{
  "norm_eps": 1e-05,
  "positions": "rope",
  "qk_norm": true,
  "bias": "none",
  "init_std_qkv": 0.0154,
  "batch_tokens": 65536
}
Each number is 128 + 24 x the weight over its row's rms, rounded and kept within 0 to 255. Layers, rows and columns count from 0. Numbers have three digits each. The size before them is the row's rms in percent of the matrix's.

# up: layer 6 MLP up, 1344x512, rms 0.0524, rows 822-838, columns 384-511
# down: layer 6 MLP down (transposed), 1344x512, rms 0.0793, rows 822-837, columns 384-511
# gate: layer 6 MLP gate, 1344x512, rms 0.0503, rows 823-838, columns 384-511
up822 098:071145086135132124147111125126121126152094117140151105138116106125131109120151119106140119146121144085130134094117074107139137157156149111142117141123078088120150169120073097149092141118154115101139099092142132112113147113135119120136147180123108164130106113162150129119135125153119149097126100099080119107155117107157108105140167124144149128143117115139133123132109143151127127159138
down822 097:142083106093134140153108166118130140060128153120056148139103135125153124115114096101115128185188152136117086113143109105146123148103164074137142162114123156133140136134150067098117132128126123093143121117147161140158115142109089113127120147088139206110122090108101124124148140136097103135115130143142109157092056094141149123157139111124142132141105151126111089097121077183112137155120
gate823 098:144167148114146074095115171112121125134098098130102159103163109126096136103135124154107124097118132102149129104213162086131109141127130115092185124114124155131136130149134116144143156124116127106123110119088135119107170122150130141112115143133126129130113124127142172164151144144156124130163165103129141121131133106169116128147109113121113125130091131118143088102098113178088101125149
up823 099:158143135133151164156159158129109154104135100137116105120125139126135133089128129145119103119143133113113118122183159080115136129104094132135138086170162131134115128119096125142131164146117145137111141092131150087101120119093099145125120162104092069140130094154077108126101081177103109133099122149118099107143141128186084151157130133146099178153117096085148147158130164091138131183139
down823 101:116118105160176146170127149119119125115121091167123133144144095124155117063104127129146136108184134163080135110127155131135091111145081175089122101107102138138138173129136137142099120132149159109111114102118110139101113119160139150100137189157111156134152096101099105121081103099108185135103109165123126089142162152140128145123180143090113140169061147090144108153125132144106123139111
gate824 101:159137147155086160120159130109101132124138112098083157126117140120153139139120139139136152134141118115109131156138105141121148129115157140099118140137128146132129137110146170101119126148116130135108096114209134099171108134139148127181121155107148136181107124132125130098148141183143139156164099131108124138109121113144129101127156169069150133109106100134125121196131135189135120088117
up824 098:140136147123104134130145134101116163144124150098141161106127120058093095142081122138177141120086120156112159131096168142162151127123159099131089159107095167137167097126071100127122160135133085160125120138142092096147132107145143129158130079124148153173109127107139138146100112153139100094094127125134146097123079098140182148135138134145150128131132121115121148117148146153104113088128
down824 098:150125121125070128090109104119146147104140104127119116161124148083122150176075143101148129169108154121140151098145114141079148162083104114124128111108096108118126122144075112142152117128119135151122115108144109094145101123094152143159106141105134125150149120127106137164137117188131117127120144148155136071128110148114139131106112150178129171120095114151135137115116142153097141103152
gate825 097:114117144102092148100105108106141167144129100119101144117138109100130178139107124171089167150118136146159140113140118141131164204137089147106112129163130137102102132062116136148134122093141146115126153094205192151123100152114119108155121105139118087084148142131180163153109104127129103147129138126152119116162119092103103119147132157126130148145109119116088127107172081094094102176173
up825 099:151211157158150116128127147116143146112112099071145112124146147115146146116137134123118176137125189142132133184148156164118162124073139135089162136202141154071126125143088132140134137136151102122168150126129126104135110114129137147130134168104119144128107114142150134153125126114134117082183131123128147122128139083103134132147101147140135192152159133159162106095174166141160124125167
down825 101:109132123132139122110114158081133177105147120104134103115148164123084131133081126123100091140156144135133119123146101187135152113135112086163133158090145145175106103131123102106084128116148122112144106147179103145113106127149145153152109146136149128147169113130154155111133138133101100107174177150129140085102160152152117114131079121123107129069101109155135130089183096158089138191125
gate826 104:133116105133133114113172109132154132142137111119143114085114111092154129141167138098099132134135090116153123134164164107129117167133095150133111116152107160158124103178138113174138152129148099123131146139123166117117152134152118141085109136074129149143154117114111152126105165104137152147156087127188085126097119092118145130107093171126104075142125115157076162108113123102131143154155
up826 103:117096081162136103101110144153076134125142128135127103123127104150156105105151103104079136123124133150089105140164131100132119123098168121154134087134131109130155088128166142133120173122120106123086101098164132137136180116098119155110116143123109118143148116129167135119127153133080124210146147153178148172115154117141172145124152123119127098132129110149093090116149110125093142178130
down826 101:096091121149127131099177116146166101192080080097101108153181129198099123093120129171141151095073100106145157113144139115086116134115150139112090080166100152122136114138154101150132135093155204093114136116133096127153162125111175106133119154157139140100141124168118147124162167144113111184097146132162141165108117151132128123130139077145111107137113148151151159139138131154119152171111
gate827 095:106173097103129178133104080123148137129129107171141130151142131130136119120164124141131111118149092126137139093133110131113159128097095055132118125129089130139110164121152130072130132105118149115126146109153131125110168140154093137125127124091145087188137150124105121110138161138133183117125124157072071123120110102162142132138158115095131142139149132142152183162164124150118128087142
up827 097:138123135168122115099134148122125136158131134124122144102122112093094130160104151116111157141143136136176143173140152107125103163117174084119131112124182078111123131179163161136187146133129141104095120109101123139108101104134159146086086162092142171122125137148120123088143137094095153158106116152122202113099107151145139136120123158149097134099129162103096143137150111191122111152145
down827 098:133138159144116114125123134112155123104163174153154124177149129104055113106102137127143123130125113113130158132143118123133128163122093138131161108122135139142131138116126128092132151176144104166121130149087104112131118124129116151136123137104097170108127182161131129115116080122117109146158127149121126123135142130105113134185120139145135137125134141107153126156093127124159120128136
gate828 099:154153152102176133104104099087156140137132104109152085144178151141156124123116081143152103140100152142162113123133190163127137148160106115106105136151118147146104139139131110121102126135133156123150154134103121109085147135105121129121107169158183148120105109169153150123144115082117128195106135126138147130131114130121088102144108161112119077107099109148146080126116173142182111161138
up828 102:139147148157198129105109150072097103107122140119162108140145151128129125152149065138122113180109131103132148144135180136147197168126103102093155128181148134130102132118124136126117151114137132147182139146127135103137093108111137067128082136122169118130118103149144129102178156116128095151143121136114100094120183110134129101153169105136138106103135130133155134139147137159138138143120
down828 101:119127178136137141117124103147146063144143142099112088192148092143131135143136140151154131113080160126101145078151108149152132154168095134123167144138186127149085183107140130140096139125125130123142118133118109139173155088101131100083143119116166157129119068147160094105086123119113098119148128144143130112145155150112173158149080157120131110099141158132164080133104114117118125143112
gate829 099:142155096096119146099147154117149149140118094117155176122144162112102106121096096189124136081155109137079153133147101135116114095121120137121118131158134132104098134121148164123087137113166124134149154130097101099141074123143135109117114144111173136136119130143182106127121101088196137149163116100129112117117133110114106156124153148103090115113082180086134138150117110146097152088118
up829 097:114126119087133152111136130066112141132126133105130117124125132144149146163106169175112178134142100138145186143106132140108136125117133130112081149128145114144074142094149153128096128083134134155150124163151120166147124127121110138130126117082137130106153136182174147111200108114137153119103113122099152126185130115109167101147124132128123124128150168149129154161161156140081104086117
down829 097:142115141095171141118102144135116135132130112151114168153150146120144142110090122149139113141153083142147122162152157100096135105111084121121134140075123106109144092138120178132121131170169134131142143127107167134128142154118125145121127098142103172102097160154139146114134137155099118128135105120144099130159128108152091107111115148107107123164156129161157126134124114125091125132123
gate830 100:170143105121111123140153118114118154073138131139164157158143123147136106135113125131128137110104130116117188143122151137108105109117121138152143064133135123125135111130127090121129171121155140131093117149118123104125156115122146165136162102144135126124110155159160128155162111140125125096109127191106131118097130122144150143106125119130171152058162120118086095136125112156105148133133
up830 096:100092109139116084096098134179088090093130194135078149142121150129129141130144145191161132134106154161153060138107139160155130123118154137118133121156158164156178100135132141156133084112121094139140110108178133116161114140158095110146120095127123153125137094130164169105152107113109127141144140078132154146114166163167142137135126129133146155138140151142132141160110144111109127128113
down830 096:111111129115165156104164140127165140170077166189095110115121180143108119095094152147168123144133143133128126105152171122114146122140102120164084166150161161145149148110159100117113146141143141151174145109132112117135133142074163090143108154133130168126148159122145129093109147157120130119121135125171150106170128125100114154099136157150139125164123115159144139128112113093156125136144
gate831 102:159147121120138109091126106165176112118101110123098114170158154153103127138074118095135150131144145166126144117099104098148131131131156109124124115140145107128120102121098109138120112130160123135124124098095113119112165074159139098150081140155147169129101119150115136147133113095121128134142119110147125171110136141145089141142183110104128165101101126173111118131136143125157167132113
up831 104:162089151134111150094097142098127141137111148143119099149089101110112173157158145112129108158134098138090125111084142113120120139089171131133146134105117133087125133123115127136103129110117177131118101108136139146130142111143124162136143148113124086138108132128075087110067109109109161138151127117119110168074112132111159139139113105104130090127118112155134118107136141083097093097109
down831 100:134115160067151153153080147125093116086118107099118142119134174139125155070108139116106140148120153119122101078141117142112146118119093151108132124105128118099130099119160118128166127121089133147122134095108118092142116168119071094132118144128205130131123130115145058147094117118119178147129134123142110155113132161118101140086140159121154146139114137125156104102126143147125113118115
gate832 102:148117151156114117121137131095130150138124121141120125169139135123125167110122100110130144119157103122123083133160087136083126112141095146132100104143082152144118121153127112111153149101144139168135130096060122133093072125096146163125159142112103095069167156171170142169137081117166130162136130117102123168120137140148134106166123135130115135094116089105146094069140132146134118122124
up832 102:162118106120144110086174148125127150135151148164127126139147140136106087107090129127135154080139124137132069162127136111080126120125096124136187132137148126142151118110138124116130142161105138103148091072185107106164120143114107136126104115133129158159105158066126126124137134150127137087116121154129105082127104125149141111139096090129113118107139143136147119140167127120093135125079
down832 104:117157147167154111105148170101138185121146158140114114132143117130133114117051153141134136119118179135119133195100127109133125120175149150139128135124139139103062116112120135147100156140158128151140116117100106178131103123134099147148142112146134175100150120110112134122161141170161147113135165144064149124146161107129124135135146146136141118142136121097118131119117113146073146105140
gate833 098:117174149129110079121097114132139142130125143146140104161090113098154137103147108118133168152109126136112094144106116180143113132141144129146110149153113114107162124136091089103124092118143092134121126101112073125138141132131137098146164135137135059080108116141091108122133144160143152107108129139169177144137148152140122146168145116112158057146110098127115139169119117170133116099122
up833 098:134171117118173159119144090125144129120112111144075153104170134144140151164159110101120113156136108150152166146151156094147130099146098137117120136129126147106107146111121131117159139100129152117162098151147156167063161149107124168087135106108140149107135145127142129098143098117121144113142125169109143146132123144148151151126127118160107140071145150147156109138154141114096106142132
down833 097:138094120111156121136134134087160124117123097130133115118079080083151160163101089124104140153127109107133117130153117113133153142148118098123144152127122109116167147134165120119134146149143147147142127142153153113090100132126139153189142104163148107139137123182120133121135122147102099127119141131119103109114106105151121102094091146123107157094111136114129130108105144125192118143132
gate834 105:134159146154135119171118113112121102182173080155137138111159098172123158094141123136142107124163078123167125104103097092108143133156124105094120101147157181133121101151081150160122130119092133122140125099108084135173102152133118134149124097176149087146125128159131136153141137095114135207140113135136100116135125120124140090089113150120109171104152114113142115120116114106115146116138
up834 103:090104109134103142096134121137162085123132111098142100161129134130126099119155103108150110125138165119174149097166127165158154133157149143129139129131132158122125156123171105120101114176126140118116100140122156142113135127125145101080135195133125128148132107161103109164161170098089135135156087136126154125113155160149130132141119065155174113112128093107168119102129129130105161098125
down834 105:164083130096127121138127135116146122130125089061135134094109118144138107138086106152126130159115119091139148126171154152128097090121134121165113134082138141143106115181112147118173117171129138133119162174095128128091142119156141158129170131091144117103128120087118136118145139168104105148126136142125138176159125112115153126146107126134118129100133106079138170147124119121132148122129
gate835 100:115110160137149118164165127129141150174139175189154113134154136163112136119096112127129122158140177127158143140147149135144143087134193140193149127177149095123167116096114130102123138148132138156129156089148119094102080114151107143060104137133144153122113129143152112157139130172130114141153145131096179144118138109125114107139113108132150137144124119117105123117173128106123125115128
up835 101:091130105111148125124145125101157174095092135095155177143139140127071123092158137151137096110103103125128106114138134154107108126073137116133106121150094152084150112103149170142172117159089143126123114151106161140114095140116098074145083118082147097136160095102126129108101185129138099139098124137172135069120139126117127160090132117107150104105137106098098133137099148105084153162120
down835 101:129103101113118120139171110097147137113110103127150085160159146117156118132150130057121115119140122186147105134110104136143122133095125129132128138088154151116144130121158157161171161140114121122160109107097108158123146145149098122132087114120152097168118138111129107106119159066151112156105135097139104114099140159136133147099104138101119160087074087163136143124105158170103120104102
gate836 107:131133135199137143109118171126125164143156064100074129136147138096117143130160119176163147105147061150159105135098121148152122089143134134157151155123152137147145131140130120130140083082096098125137128148131106099140130141144116138118135107164171139137134137132127153147140088165158100129114101117116134114137162133133139091130165131101156185152149155163145112151128113123153131114127
up836 106:131128157183143059156156129153115172124133074130100126095139156116170102131134111165131179118156094140118101169144130084162153152108124145179131114131137151079161108100097133159080109156117115086073149165116136103112128104120081127168105084139124121118104143141173129122160144126118143144114184142109148116111141148092163137164138147193196152129124123140089123122119108101138165136160
down836 103:136137135143126145178142126111095119093161128108148133119139112109143162168154132167125190126118134126101136118130132129101127120149115156164172113107096109088126122103171145129078109134171125164100135143135133150110101173160124112119081091093145123132153141131100102124196138090135130167118101119096130138155131118127132153124127134133159106164125113124093063105102122071115152119158
gate837 107:138118134167106175106103146127112186145130127142106146122149123163144137154132148130103151136187155155125144123124140119091089124133135171141141096148136102128128135125128130156093142133139121095111122130090067110114084142107104134129165126080130137118100153121103130103130123124122114153119097124134152124121129120155112117096130126089152190119130173156111111161113176102094072129138
up837 102:151110136153139159121101148157119137118150137140082182122145153129137122146133113148116153136103113168142141108108147118079133100122124124109126111134101118112131113151146138102110125097127133137100173086141130116097141149114104163109146153123125126118128148113106120175132116174079133125115109127115149130119129147122119137135160132087117171112151106146106106112135121145147099126123
down837 100:116107132162134123131099104133143143145119147151115135160126142137126131129167123149119114097110124128120155133143120083097143115126145088120130118062106147149137145112187115139106144160160161111156128144131093113112130177115126132116112126122114079162108111141135161110143090117138123161093129099151132104086179078140112129151091115145115164135140094109137123133114129097154117127168
gate838 103:151093136123065138106130129101127135105160122142123125084107133121123150159079097148143126163167159111109153127118159139139142134132193123129138130092109144129112136182146139102106113136172148130109117119118113108122144104128120126131112127117161116137108137133119147146098085099126184101115137148078088132156094165133129107166141133113117107142166091138106120122187098150127196180114
up838 103:138128148125142114121144093134152133128103109109113113099126136124111135142138175135094082183136101149116131137144101130173120134097100124130156138131084140109129141117171142125170123127100099122153123132123142109138107118119124103122103091122129144144156113126117114098133137125141155153061118121167155127106157094128130170099118145106157121090125142136126158128131144139136079083102